Weights of a small GPT-style language model, trained from scratch on English Wikipedia.
Training: a variant of Muon for these matrices, 6579 steps.
Each number is 50 + 15 x the weight over its row's rms, rounded and kept within 0 to 99. Layers, rows and columns count from 0. The size before them is the row's rms in percent of the matrix's.

# layer 5 MLP down, 512x1024, rms 0.0311, rows 259-313, columns 512-639
099:54 49 31 29 41 42 45 50 60 56 31 46 46 48 65 46 39 36 60 55 60 28 31 17 71 36 62 32 54 34 53 43 40 67 62 37 63 40 68 42 44 43 41 34 46 29 55 46 35 57 31 41 39 22 65 53 49 34 76 80 50 56 33 38 53 63 27 60 72 62 40 28 31 67 29 31 90 46 43 39 23 50 45 33 32 53 23 44 52 56 28 39 35 40 26 42 49 47 63 59 55 52 21 79 67 58 42 61 44 46 62 56 60 17 15 45 56 79 34 39 59 33 46 57 55 19 50 50
099:32 49 22 72 76 46 50 64 58 37 54 27 53 65 49 43 58 39 37 52 31 49 59 55 92 58 53 57 33 64 58 67 44 44 46 51 52 37 66 60 52 47 68 62 69 47 28 43 65 38 45 40 40 52 52 30 52 38 47 44 56 62 45 53 69 37 64 64 50 58 44 50 53 17 52 60 39 53 40 49 30 31 49 76 53 44 34 59 42 34 51 50 76 75 45 76 42 56 47 75 58 51 45 50 08 48 67 58 42 44 63 65 61 55 34 44 43 39 54 45 35 47 53 33 69 52 28 49
099:76 81 62 60 55 54 60 72 59 19 47 12 56 52 44 56 47 50 61 48 54 53 43 47 43 52 46 46 45 71 49 50 45 75 54 45 42 70 55 68 36 68 30 78 45 43 12 53 45 30 21 47 21 56 22 26 74 55 37 55 50 31 60 54 77 47 71 43 70 43 75 40 32 42 86 35 49 41 60 39 52 57 34 45 42 72 52 65 60 63 58 66 49 53 20 54 58 34 54 18 31 37 75 43 47 35 60 42 58 72 42 59 43 52 50 64 54 47 76 58 29 51 45 47 43 68 49 27
103:32 35 58 44 56 68 54 68 63 47 60 36 39 24 63 48 67 39 53 49 53 54 49 33 35 40 57 52 63 75 49 07 58 44 34 34 42 59 31 60 40 75 71 50 48 77 44 63 56 46 42 59 62 54 54 54 50 36 78 35 64 36 68 29 60 20 45 68 53 48 45 64 39 39 71 55 58 64 59 38 63 66 69 38 58 65 50 21 31 42 70 45 41 22 37 54 40 53 53 60 44 60 25 47 39 39 60 45 44 61 74 41 30 59 49 35 57 50 58 63 69 53 41 39 49 14 75 48
099:47 57 26 45 33 48 46 51 62 47 45 86 22 39 36 55 39 59 35 44 78 15 64 65 58 46 47 45 42 69 51 68 59 53 71 62 81 75 34 30 33 73 57 83 15 49 63 54 53 31 35 53 49 10 49 09 21 59 34 32 79 55 43 50 44 28 48 25 82 54 40 53 62 44 61 65 50 37 46 50 65 64 51 47 69 42 62 44 44 68 66 70 34 79 60 29 64 32 34 42 48 45 46 44 22 58 56 37 75 52 33 42 32 81 54 65 54 54 61 48 31 09 41 50 58 47 10 61
095:59 55 23 26 74 36 70 44 18 46 48 33 52 59 79 61 29 42 87 55 58 55 51 61 49 36 46 41 44 59 47 56 53 47 36 31 33 57 53 44 64 57 47 51 53 33 59 61 39 70 68 32 61 48 80 51 61 39 46 50 54 33 23 61 71 43 63 18 65 59 66 34 76 45 47 35 44 73 59 70 48 39 44 25 49 42 26 72 62 50 28 42 58 54 53 51 67 21 24 29 54 44 61 65 53 54 44 51 34 50 64 57 75 30 37 43 26 52 44 66 77 53 43 55 45 36 58 35
102:59 39 57 63 30 36 47 66 20 58 44 45 50 50 41 24 39 44 56 48 60 42 61 72 69 63 39 47 47 48 70 57 63 65 43 48 35 65 38 56 77 59 61 47 69 66 56 45 40 49 56 31 62 55 57 56 56 29 71 12 26 62 33 40 52 47 44 44 66 35 67 48 57 25 44 52 54 69 49 60 77 52 48 51 35 44 60 32 66 57 28 30 60 48 38 68 52 26 37 50 41 44 63 48 50 57 57 72 75 42 49 25 58 42 38 27 67 15 24 42 46 56 65 33 20 46 31 66
102:38 28 57 22 46 51 45 55 51 50 71 59 32 70 44 72 59 24 48 47 43 58 29 67 47 61 38 54 53 30 69 44 65 44 37 35 54 38 24 56 53 65 48 35 64 31 30 43 42 59 65 52 42 31 59 64 38 36 44 64 91 61 60 71 77 69 28 29 45 44 57 23 12 45 51 44 63 57 12 44 50 41 55 70 49 48 63 44 45 67 29 94 44 46 63 41 37 54 57 50 47 75 50 67 44 60 63 64 58 35 63 42 45 23 57 43 43 55 28 66 54 44 26 68 41 47 34 29
099:63 52 43 66 51 67 44 66 51 42 40 79 53 66 46 64 57 66 49 47 37 46 40 62 31 37 44 61 81 33 45 73 40 34 58 58 64 51 60 49 42 47 38 53 62 57 84 15 46 35 29 46 45 54 24 62 28 29 55 04 57 59 55 71 30 62 54 31 51 54 57 38 30 18 30 64 32 52 29 45 86 39 41 52 28 50 50 30 29 47 67 64 41 50 45 42 37 37 58 40 70 64 76 62 32 56 43 51 24 29 52 51 58 68 55 30 39 48 47 51 35 80 33 49 51 32 63 53
105:16 61 29 73 55 43 40 42 64 48 72 42 30 56 64 56 59 40 66 67 45 36 49 57 50 64 30 56 62 61 69 40 45 53 64 79 50 62 32 69 56 43 39 49 50 43 64 62 53 39 55 52 31 47 56 61 56 50 40 62 51 73 35 47 37 52 23 49 71 54 67 10 67 83 43 42 39 63 49 41 69 61 56 52 61 57 38 45 50 61 51 51 63 46 84 37 49 71 56 32 21 49 38 60 72 67 87 38 45 77 17 42 61 52 42 71 59 53 29 64 62 87 59 63 52 45 65 73
100:32 20 39 81 58 43 59 51 75 55 53 78 35 61 44 71 33 43 54 59 60 41 63 38 51 77 54 32 54 67 41 60 63 62 76 58 37 35 56 70 62 44 77 36 36 34 35 39 72 53 10 41 76 45 42 76 58 46 44 39 17 56 72 64 44 54 43 49 39 49 48 57 79 65 61 62 49 47 63 20 38 26 53 59 56 43 34 71 44 22 68 51 63 54 56 37 40 76 63 52 61 40 48 53 14 52 55 66 48 80 33 46 23 43 46 40 67 34 48 54 43 48 31 64 64 55 60 35
101:58 38 71 38 50 41 54 33 56 58 78 35 82 45 45 36 67 29 45 69 66 43 57 43 52 67 41 62 40 47 66 44 53 61 67 29 13 54 14 37 25 53 65 29 48 80 43 45 53 58 47 76 56 45 30 57 48 49 60 41 53 36 67 53 54 79 42 25 39 68 60 41 20 69 53 42 35 76 74 46 56 65 67 44 36 31 65 51 51 41 52 55 46 45 74 47 60 49 45 50 60 57 03 46 76 34 85 46 55 37 45 63 50 50 49 62 34 75 90 36 38 60 51 52 69 31 56 37
099:42 51 75 44 52 61 73 50 64 59 44 54 67 55 30 48 41 54 25 67 62 66 49 55 47 41 52 57 60 67 68 56 40 33 70 41 36 58 33 51 49 34 37 44 34 48 60 43 18 32 58 61 50 37 55 71 26 46 37 56 41 55 36 62 16 50 32 42 53 74 45 42 58 30 46 54 55 49 46 50 32 49 52 33 47 62 42 27 37 70 28 52 30 68 55 48 30 36 74 59 49 63 71 57 32 32 33 55 36 38 58 32 42 32 61 62 35 91 39 57 79 48 32 36 44 36 17 45
099:72 53 56 71 73 73 56 69 35 47 70 37 63 21 45 78 39 53 78 34 68 51 55 24 44 49 56 59 79 33 28 15 57 56 66 58 43 46 70 34 58 19 42 47 30 34 46 51 69 59 54 58 50 40 57 49 37 56 39 92 47 50 40 58 66 47 59 96 68 37 37 41 45 37 62 51 60 09 42 76 30 50 77 46 59 50 60 47 29 43 47 41 81 67 56 77 31 22 72 56 56 67 37 42 41 52 36 57 28 60 49 48 48 59 40 51 53 40 48 42 66 45 47 38 50 34 49 38
099:39 53 37 49 44 67 46 48 48 34 56 35 43 54 48 49 44 36 46 59 51 51 36 67 29 50 42 35 66 32 49 27 28 72 46 79 38 32 62 43 46 45 54 18 49 51 46 59 41 04 38 43 53 57 42 64 66 59 30 47 59 63 69 59 53 46 63 29 64 47 22 27 54 59 42 34 75 84 58 27 56 47 67 48 45 74 30 36 51 53 51 33 47 55 51 51 58 41 74 43 56 72 52 48 30 32 99 34 75 57 49 70 53 30 52 81 45 67 29 58 47 72 34 65 60 43 95 46
100:48 47 62 46 47 24 39 34 33 64 45 43 60 42 47 58 46 45 77 62 49 67 51 49 52 46 78 44 50 61 45 51 56 61 65 41 28 18 53 25 40 60 69 36 87 37 45 58 61 51 46 73 32 71 68 37 51 58 24 54 73 29 44 49 48 44 62 68 68 30 53 53 51 35 59 22 23 50 38 48 39 67 61 44 31 46 45 20 63 58 50 59 48 67 48 32 26 53 58 64 50 60 37 24 41 61 35 52 59 34 67 42 33 61 47 55 58 62 14 55 73 79 47 55 52 70 57 53
099:60 50 49 29 60 26 69 55 72 05 46 57 67 44 41 82 62 57 43 34 67 23 54 63 66 47 38 48 55 64 62 26 28 80 57 64 76 29 45 57 37 27 36 63 75 50 65 64 36 50 52 23 50 75 64 35 63 49 19 45 47 62 65 34 46 87 65 54 44 34 43 52 55 72 62 41 53 47 25 49 42 57 44 47 52 33 48 38 54 40 34 50 40 44 66 32 80 48 69 61 48 51 72 55 23 41 48 69 54 48 31 43 33 35 39 54 34 58 41 35 83 57 57 68 45 31 78 23
099:62 54 77 44 43 56 49 47 25 68 25 39 78 59 35 50 51 56 44 51 55 43 55 29 79 63 17 66 51 39 48 58 54 51 51 41 29 44 51 31 58 80 42 43 48 65 38 53 29 38 44 57 51 50 69 26 25 68 42 42 46 55 34 43 60 35 75 70 49 45 69 28 33 47 46 75 27 39 61 48 22 40 61 50 46 44 38 18 38 40 37 44 66 53 55 59 82 23 51 50 53 44 35 95 53 75 35 16 27 30 64 49 49 61 63 51 39 63 53 46 45 40 22 50 52 25 56 26
101:68 39 67 52 53 37 50 42 47 46 68 68 48 53 55 55 44 42 46 59 59 44 53 58 56 43 56 38 49 29 55 58 37 63 68 41 49 47 39 83 45 53 47 73 47 79 69 25 43 53 47 50 52 44 00 68 25 58 56 28 39 52 40 71 26 61 53 56 77 29 58 57 80 47 48 48 47 52 27 42 41 31 26 55 61 51 43 39 65 26 79 37 54 73 51 24 55 45 47 71 43 52 38 64 66 35 65 69 44 29 39 35 38 80 58 33 42 49 85 58 32 76 60 75 51 60 59 60
097:35 44 74 37 49 43 37 42 45 64 52 37 61 61 42 29 63 74 54 68 47 42 41 49 28 43 57 78 67 72 65 54 24 45 32 31 60 31 15 64 83 46 68 24 54 51 44 82 48 29 64 49 66 31 31 77 48 44 52 70 39 29 53 18 55 76 60 50 38 72 42 44 81 42 54 59 34 45 61 72 62 72 46 53 17 33 56 70 65 51 76 46 68 69 49 42 62 24 62 45 67 46 34 28 65 30 38 13 47 82 48 66 59 42 74 55 44 49 40 24 34 63 35 52 24 54 55 53
100:55 38 33 55 17 70 19 69 43 79 46 55 35 60 48 77 39 59 60 57 45 35 62 13 35 34 42 37 57 57 49 68 42 60 43 31 73 58 75 20 17 53 69 76 62 68 76 61 67 65 51 70 48 40 08 37 61 73 66 23 68 63 56 55 60 52 54 64 64 39 49 33 65 65 56 39 58 23 37 26 66 48 61 27 53 58 24 56 31 60 48 56 80 45 46 52 41 56 62 46 48 63 50 38 41 46 78 57 73 66 43 67 48 63 60 29 40 55 55 25 59 42 24 83 42 43 63 31
097:56 49 45 33 21 40 60 29 47 36 51 39 37 32 47 79 50 70 52 58 78 69 32 68 39 58 47 62 61 65 52 76 46 29 54 49 57 82 55 49 81 46 70 48 31 56 51 63 37 44 66 42 36 37 34 72 53 83 67 51 61 50 58 36 60 59 51 36 23 35 58 39 64 68 48 59 50 70 66 40 67 61 34 67 31 69 27 37 45 44 39 31 44 61 66 34 76 46 59 44 46 62 55 38 34 68 22 47 41 46 70 83 21 49 62 53 65 49 27 52 38 62 59 51 60 42 40 64
097:46 36 26 63 65 49 60 72 39 39 50 36 23 57 71 48 23 31 36 54 55 32 57 27 54 64 40 55 41 85 40 38 69 44 33 45 54 49 54 37 56 42 77 38 39 56 29 32 73 50 55 38 32 77 45 23 47 50 50 42 64 19 35 39 42 50 38 33 37 62 21 80 46 66 42 72 49 36 13 30 50 50 83 63 55 02 35 58 68 68 48 37 31 59 59 80 51 49 20 36 70 61 58 58 41 58 30 36 41 47 43 48 18 43 42 25 31 57 95 64 73 60 72 56 63 77 31 48
102:46 37 48 46 48 39 67 58 58 62 59 15 49 58 23 59 28 63 19 52 32 56 56 63 70 26 36 86 44 21 32 59 61 71 55 46 60 73 75 49 64 60 34 49 66 29 48 35 42 58 55 30 41 66 60 35 52 35 55 39 45 43 42 63 42 46 26 81 45 23 71 04 45 48 64 25 41 69 47 47 82 39 48 17 58 47 48 42 48 39 33 73 52 63 56 41 72 61 44 70 56 53 78 79 67 34 37 50 43 46 42 58 41 41 52 68 71 62 43 23 32 45 56 35 44 54 89 56
104:64 31 62 24 35 53 54 37 53 26 40 39 66 43 39 49 36 69 56 30 31 32 55 53 37 34 14 65 64 75 39 46 52 55 81 70 51 44 56 35 75 47 70 84 60 36 43 28 78 34 33 54 51 61 27 78 28 75 57 63 60 46 51 25 38 51 60 38 52 30 50 64 60 29 24 42 61 46 51 41 70 40 57 53 53 43 48 35 53 66 67 56 70 47 65 64 35 75 54 41 44 47 79 68 56 62 49 29 44 95 40 54 50 33 59 38 62 49 50 58 41 22 40 48 65 55 48 51
098:65 35 53 42 34 56 29 57 54 42 45 19 26 42 47 56 30 12 58 64 72 53 42 62 66 36 59 70 52 13 31 36 54 42 37 46 51 37 36 41 58 72 40 24 76 44 61 57 48 01 35 28 66 57 27 29 37 64 45 53 44 51 79 52 67 39 41 39 55 19 63 42 44 58 72 55 41 71 42 40 65 56 50 58 35 48 66 36 74 60 29 54 40 65 62 22 42 39 45 82 41 27 31 41 73 46 63 52 47 42 68 60 71 19 60 54 53 34 32 42 64 68 58 38 45 45 21 61
168:59 57 67 62 51 43 51 40 60 50 98 59 59 29 32 46 47 73 56 66 00 56 31 50 24 34 67 99 33 31 66 31 35 51 43 46 53 72 54 48 59 40 38 34 59 58 55 80 69 52 76 48 00 46 45 44 56 53 31 39 45 42 55 58 37 62 53 64 44 51 62 76 48 46 25 64 41 57 56 40 35 43 69 65 45 45 47 68 89 38 47 63 33 69 82 60 66 49 67 46 43 44 57 48 40 33 27 62 64 63 31 56 42 63 39 36 56 61 50 58 40 39 76 49 35 60 67 35
097:60 49 76 69 79 55 58 53 50 34 45 40 46 39 35 41 49 44 47 49 39 54 49 51 50 43 60 41 59 18 43 57 27 61 29 56 57 49 30 45 46 26 38 64 18 70 36 43 54 47 49 11 42 58 48 77 45 57 60 54 91 48 45 59 56 38 55 54 53 33 78 58 44 56 38 65 38 22 54 54 47 43 40 35 29 44 61 78 68 48 64 38 41 43 27 19 38 43 67 34 44 49 27 68 54 66 57 79 57 37 43 70 61 40 44 49 42 45 24 41 39 45 44 55 46 77 43 57
100:65 48 74 50 35 33 37 63 59 63 42 70 40 51 51 43 48 48 55 41 36 50 18 35 50 46 43 35 37 39 81 25 65 41 49 54 48 37 56 45 33 42 38 66 39 36 32 29 53 41 55 29 46 55 82 36 22 55 26 83 34 36 53 62 62 27 58 21 54 59 48 41 56 22 53 22 38 46 36 44 61 69 20 50 32 60 48 48 51 58 38 40 46 38 79 49 74 60 42 21 54 38 51 37 54 24 22 61 38 46 32 37 32 60 58 49 49 44 64 51 45 50 31 39 42 57 64 44
097:75 36 22 34 47 45 59 35 42 53 58 82 23 49 56 65 50 15 62 39 74 63 53 48 37 56 47 51 53 50 51 28 54 49 65 64 46 50 28 33 97 47 25 69 57 60 51 95 37 56 55 59 51 31 63 67 56 54 64 12 54 51 46 38 25 39 48 31 50 45 23 40 77 40 56 58 35 64 29 50 37 52 49 48 72 54 64 56 46 65 45 32 47 25 41 32 41 52 65 49 32 74 14 71 64 46 62 42 36 45 61 46 48 36 33 30 57 46 52 20 16 40 61 66 49 65 47 48
102:33 54 62 51 55 47 86 63 48 54 62 64 29 36 49 46 34 30 72 74 36 41 50 57 73 68 32 33 58 50 31 55 26 52 25 75 47 47 35 63 27 22 79 46 68 40 43 39 65 52 46 52 50 41 52 40 71 45 43 35 50 21 58 60 36 59 45 34 66 61 59 79 46 52 90 48 45 77 44 41 68 68 70 66 47 38 06 47 56 43 28 38 63 31 66 18 52 71 49 61 46 43 39 55 24 67 31 46 59 75 61 32 69 55 54 32 37 62 66 69 44 56 41 28 43 74 57 32
102:56 66 56 42 53 50 51 39 52 37 43 26 56 47 47 42 63 57 30 28 68 43 50 57 42 42 49 59 72 61 45 67 53 68 62 42 27 83 37 39 54 83 55 49 24 11 57 25 22 65 54 45 50 67 32 21 66 37 41 53 40 69 67 56 39 37 34 45 36 18 45 47 26 59 33 33 35 40 25 54 66 55 53 47 68 55 40 39 67 87 40 47 28 61 45 55 42 52 47 30 51 46 19 57 54 69 57 55 21 34 54 74 45 59 63 26 21 15 39 23 61 45 61 48 62 64 51 66
094:42 51 49 61 44 48 23 57 45 43 46 32 48 43 58 92 33 45 69 53 29 45 46 45 49 49 66 50 71 47 48 57 42 64 51 49 39 32 56 43 52 52 48 59 61 60 46 49 53 46 47 42 31 46 56 52 41 39 57 46 36 38 49 42 35 35 51 45 46 44 36 69 70 32 77 60 51 43 07 48 39 63 55 46 57 66 35 49 37 61 37 20 45 41 52 48 69 36 49 74 43 49 43 65 73 59 55 52 62 60 49 48 56 62 68 54 26 45 51 57 61 48 41 51 41 46 54 58
099:58 54 64 75 63 72 74 67 25 40 84 46 70 67 71 02 47 59 40 48 50 74 59 35 24 64 39 62 50 62 52 46 58 58 68 39 54 49 61 60 44 22 71 40 57 49 43 64 36 56 48 46 57 55 38 41 38 49 29 49 62 57 41 35 10 53 66 33 32 66 55 56 49 33 13 67 52 45 58 68 49 52 59 70 51 66 29 50 50 48 43 60 52 60 33 43 28 48 30 52 40 34 33 60 23 64 69 41 38 47 51 50 25 42 69 48 46 49 22 50 47 62 65 31 29 65 45 63
097:43 49 43 58 54 39 34 41 51 28 92 54 36 68 51 72 66 53 30 60 44 68 55 29 24 72 32 51 44 30 61 38 36 47 52 54 53 59 40 41 73 43 65 41 79 53 42 40 67 56 60 55 32 62 26 30 52 43 10 49 66 42 24 60 53 52 38 60 46 52 57 72 22 61 25 86 62 53 53 41 23 45 43 43 35 39 48 54 66 53 62 58 34 69 50 71 64 58 30 52 50 48 55 64 51 39 57 45 68 42 59 49 37 69 65 62 53 74 54 37 73 45 76 48 57 58 53 28
101:76 39 46 47 44 62 69 52 22 36 63 38 67 48 30 51 46 43 42 23 57 58 62 66 40 46 30 41 55 64 47 72 40 47 28 53 71 63 72 57 64 60 26 60 68 51 58 46 17 26 39 40 38 35 78 56 39 58 46 40 40 48 53 64 58 76 54 40 81 51 36 52 39 69 66 43 37 43 52 54 84 49 78 55 50 26 54 33 48 67 68 57 60 64 64 64 55 42 34 64 56 56 37 56 57 63 80 52 54 57 49 62 50 38 82 25 37 29 59 35 19 50 42 30 38 44 45 50
093:75 59 49 38 52 34 17 75 65 27 53 42 43 52 19 48 37 27 41 69 49 67 22 37 57 42 54 30 47 42 70 51 64 49 75 35 58 40 41 61 43 60 53 51 54 85 69 54 54 60 64 74 50 29 46 71 53 42 50 75 57 40 26 61 62 50 37 44 58 50 42 19 58 35 57 67 75 37 44 51 51 49 59 45 60 44 61 60 21 61 47 60 76 41 31 36 35 44 59 47 40 36 39 63 76 45 27 32 73 31 62 82 57 40 61 90 75 49 57 30 06 54 48 73 61 44 38 59
102:76 25 58 62 40 45 53 38 79 43 41 41 63 44 56 58 53 33 27 63 32 66 33 21 49 48 35 50 39 44 71 64 48 32 81 32 77 61 32 48 41 43 62 70 60 56 71 54 54 07 61 64 38 27 62 37 45 20 52 65 50 49 33 39 37 60 69 74 59 55 44 99 30 74 20 32 66 49 14 23 31 61 37 64 61 43 41 52 44 44 55 70 23 64 55 37 65 29 40 32 70 38 50 52 72 61 66 44 51 73 81 55 70 34 32 61 48 59 78 79 62 57 57 52 51 56 44 45
102:64 38 41 51 47 76 78 45 38 65 44 45 41 33 53 50 70 64 34 41 61 75 34 55 42 70 25 59 57 62 53 50 21 54 47 57 80 59 28 30 60 44 55 54 64 34 51 36 56 49 73 34 63 55 36 80 40 55 65 71 39 30 47 49 67 52 83 65 67 31 48 28 24 29 50 39 29 25 50 77 62 49 40 44 30 48 58 58 36 43 60 44 58 46 42 14 57 50 65 78 40 57 50 79 46 26 67 32 71 18 51 41 53 97 69 26 42 48 70 78 58 72 52 37 41 55 00 54
105:49 49 37 50 60 49 48 65 48 56 35 55 54 60 42 53 63 59 45 37 61 54 48 53 64 38 41 62 36 29 45 14 44 66 50 44 78 34 54 59 53 35 46 60 35 53 44 50 35 60 44 49 54 33 35 43 62 68 48 50 52 67 54 69 46 71 54 54 36 41 50 63 50 43 62 70 33 20 61 58 47 50 55 67 45 68 63 53 65 46 35 61 73 21 65 61 35 49 40 57 44 44 35 63 51 38 55 52 47 26 35 27 45 51 48 56 49 52 37 41 63 32 53 43 81 45 67 50
097:63 46 52 62 42 58 61 56 44 58 73 72 76 42 57 59 48 08 54 74 40 59 65 14 38 53 46 51 55 45 67 44 44 33 39 42 78 51 71 44 56 69 62 31 69 50 56 32 46 31 51 52 33 31 45 20 50 63 73 66 59 48 60 51 55 61 48 76 36 59 49 62 53 51 55 13 77 10 42 49 49 57 34 22 25 29 40 32 59 51 88 53 53 54 51 58 44 12 56 38 63 57 53 87 37 19 33 49 49 68 43 45 32 45 58 59 43 74 70 59 58 35 59 26 46 43 43 54
102:68 61 35 58 81 32 47 30 57 29 60 64 66 70 58 67 45 27 43 33 56 63 42 63 32 53 67 46 35 82 57 33 25 39 60 12 58 41 62 48 59 13 76 51 60 78 52 35 54 65 32 42 61 49 59 50 32 16 63 36 32 55 78 28 32 53 47 32 41 60 34 64 45 59 61 52 36 55 61 53 45 40 38 31 54 68 42 59 43 73 55 37 43 49 69 36 31 67 49 22 58 49 50 50 48 51 28 35 38 44 36 64 56 37 53 45 44 60 33 57 61 32 38 59 39 16 62 36
103:42 62 66 57 65 19 32 51 47 59 69 55 49 55 46 33 74 59 78 50 41 43 68 40 36 33 45 48 55 30 29 30 65 36 44 65 33 70 61 58 48 52 64 64 59 64 37 57 42 81 71 83 59 55 42 52 47 77 43 61 57 39 35 52 52 32 42 41 29 52 77 49 65 51 40 80 78 51 65 36 50 56 48 53 83 65 64 72 45 37 25 57 50 24 56 53 45 37 41 41 78 69 62 55 48 52 74 65 64 53 30 52 58 51 46 32 57 57 46 58 48 65 80 32 56 43 23 54
101:48 80 41 21 63 49 81 35 53 56 61 65 43 46 50 57 53 43 42 44 48 47 62 29 54 74 39 36 58 47 44 59 44 31 43 71 51 40 30 42 24 43 58 43 73 40 47 54 53 50 29 82 67 38 61 59 63 50 50 52 29 63 36 59 51 40 44 58 26 42 40 42 54 59 44 38 49 50 43 80 39 39 30 32 57 46 50 43 75 44 77 34 69 71 40 38 41 52 66 16 47 43 48 26 24 51 41 67 52 83 45 62 40 50 58 17 46 81 48 61 67 40 18 72 39 58 40 57
096:60 26 68 38 33 57 83 51 70 68 40 44 49 40 29 41 41 74 42 58 76 44 51 58 39 39 37 50 47 33 74 32 44 45 46 52 32 43 65 44 60 50 56 70 37 66 41 34 44 41 51 41 28 40 45 68 52 22 34 56 47 23 58 40 20 40 51 75 43 35 17 65 61 69 68 38 70 89 23 45 37 62 43 59 43 32 43 53 50 77 66 42 75 77 83 49 55 78 63 60 62 21 55 37 44 41 70 59 60 72 62 40 63 39 26 47 57 62 48 70 14 59 48 59 18 69 76 66
102:22 61 62 66 34 64 72 75 62 36 66 47 57 46 50 44 63 33 65 39 53 78 77 26 67 70 65 69 53 35 46 64 71 61 53 53 52 52 73 46 24 30 58 35 35 26 58 51 31 83 36 38 60 44 42 29 42 38 80 48 32 48 34 71 64 34 59 35 31 53 54 48 59 73 58 35 42 71 41 53 60 68 34 45 73 37 24 61 36 48 48 50 71 56 58 62 49 78 25 41 43 53 30 42 53 47 52 30 34 53 39 52 66 44 65 23 53 66 99 57 44 60 38 45 37 52 62 28
097:77 33 43 39 38 74 49 65 43 38 19 60 41 55 37 38 64 67 56 48 49 66 63 29 81 48 49 50 57 46 25 72 63 74 00 67 71 27 69 30 48 41 44 46 42 45 55 56 35 65 35 60 60 39 37 45 57 59 39 19 20 58 57 53 18 59 17 61 45 54 36 71 36 33 53 28 58 67 58 56 47 43 56 58 57 49 71 46 45 65 48 49 58 61 45 67 75 55 43 44 31 50 43 28 47 68 57 57 44 68 70 23 42 43 44 42 39 30 51 59 59 66 33 43 41 42 55 45
103:38 19 50 16 62 55 39 54 71 56 44 47 54 40 46 45 37 35 37 37 35 61 45 20 47 57 60 32 34 61 57 60 17 51 49 57 55 45 74 61 65 69 43 42 59 65 36 62 56 68 48 72 51 30 37 59 47 20 47 46 35 24 29 44 32 47 11 49 34 54 23 61 46 63 35 39 44 51 46 14 29 47 44 32 72 53 52 29 55 49 50 62 77 54 63 52 49 40 36 52 32 65 49 21 27 30 45 52 66 48 74 49 63 72 39 51 08 25 29 35 72 59 58 43 71 45 42 39
101:46 45 51 39 42 44 29 68 18 55 39 26 40 26 65 29 47 48 45 53 72 56 38 50 89 42 42 66 54 49 67 51 71 58 25 49 51 25 33 24 49 40 44 68 45 22 53 48 34 63 63 67 40 40 63 55 47 39 27 55 42 39 54 51 48 69 60 49 74 37 33 41 50 62 22 61 50 62 35 53 31 53 37 55 33 60 51 21 58 71 37 61 77 75 77 56 86 25 42 55 59 64 62 63 44 43 40 28 58 43 54 40 76 26 44 19 67 61 63 56 69 38 48 59 60 33 54 62
095:57 58 63 44 44 62 28 69 47 99 40 70 32 44 25 48 61 40 47 51 11 96 32 40 43 59 61 42 46 51 46 34 42 45 54 19 53 66 68 51 46 61 56 22 33 48 34 78 85 52 60 59 55 55 36 41 32 45 44 36 67 28 34 93 46 67 60 67 44 42 59 52 22 66 32 44 46 66 37 33 18 50 54 64 47 14 61 50 20 40 58 62 40 50 48 81 51 36 76 65 52 81 39 49 35 59 68 36 60 38 75 65 50 59 33 48 50 53 73 60 57 59 56 45 63 58 83 56
095:70 56 33 50 45 55 54 51 34 43 36 69 59 41 77 45 42 38 43 56 45 53 42 46 71 45 26 41 58 45 82 47 65 70 33 55 61 36 45 38 41 32 55 29 19 60 39 52 25 48 52 41 54 54 41 63 54 55 58 65 40 43 34 29 50 61 50 52 53 69 59 36 40 60 52 40 56 56 26 28 56 51 66 43 55 07 54 49 42 52 60 63 40 34 42 35 59 43 40 47 65 46 43 39 54 45 36 41 40 44 35 50 62 47 16 69 81 85 71 60 67 64 64 64 42 39 46 42
098:60 43 51 53 65 39 21 72 69 51 20 56 58 61 43 69 55 69 55 52 31 44 62 49 49 58 74 60 78 47 62 18 55 33 68 54 30 37 47 20 56 43 17 82 79 54 60 50 71 56 54 54 60 45 54 51 59 29 47 64 26 59 43 42 65 77 67 30 30 42 30 19 51 49 48 70 54 67 55 46 34 56 37 29 47 27 59 73 57 34 32 21 36 77 52 57 47 42 48 67 45 57 82 74 55 46 53 29 31 61 46 21 53 64 50 33 46 96 48 49 28 79 55 45 63 46 28 34
099:78 44 39 60 45 51 52 47 89 76 76 59 31 61 41 55 32 68 52 75 40 36 54 59 42 57 56 61 79 56 40 51 54 31 83 43 60 29 37 78 44 34 52 60 50 59 28 40 41 57 44 45 51 51 41 54 49 40 39 51 49 60 58 59 48 28 22 53 26 50 41 55 56 33 50 41 46 54 51 35 35 57 68 68 68 39 52 77 43 82 41 75 52 16 46 57 46 71 44 38 41 49 82 68 38 58 21 35 47 20 52 40 54 47 58 28 47 66 45 43 63 69 42 40 69 19 45 43
095:50 58 73 27 72 61 58 53 28 24 36 55 52 42 26 44 86 72 44 62 50 37 76 51 50 29 57 50 14 41 71 24 30 61 60 44 20 45 30 40 52 44 28 51 64 60 52 45 26 74 37 60 75 69 27 42 48 81 79 36 46 36 59 62 67 36 51 33 43 64 28 53 65 43 44 61 59 56 39 71 54 34 54 43 38 38 31 32 41 48 52 49 55 41 73 42 45 53 49 42 59 18 33 48 33 64 51 34 51 64 65 48 58 64 76 50 38 73 56 45 59 61 35 59 44 39 85 56
097:56 53 42 56 42 25 75 47 46 74 49 48 69 83 64 57 38 43 43 67 33 69 63 58 67 75 25 53 36 55 47 39 77 54 20 32 37 64 45 52 59 73 59 22 37 53 01 60 21 45 39 61 60 23 17 49 48 52 50 59 48 29 36 64 44 84 57 48 46 45 76 79 66 52 13 56 36 47 38 77 45 47 71 48 55 57 54 37 39 37 51 65 37 86 38 78 60 55 42 81 47 33 42 59 51 50 50 86 46 62 67 56 62 46 39 47 67 62 52 57 30 27 47 37 40 57 62 54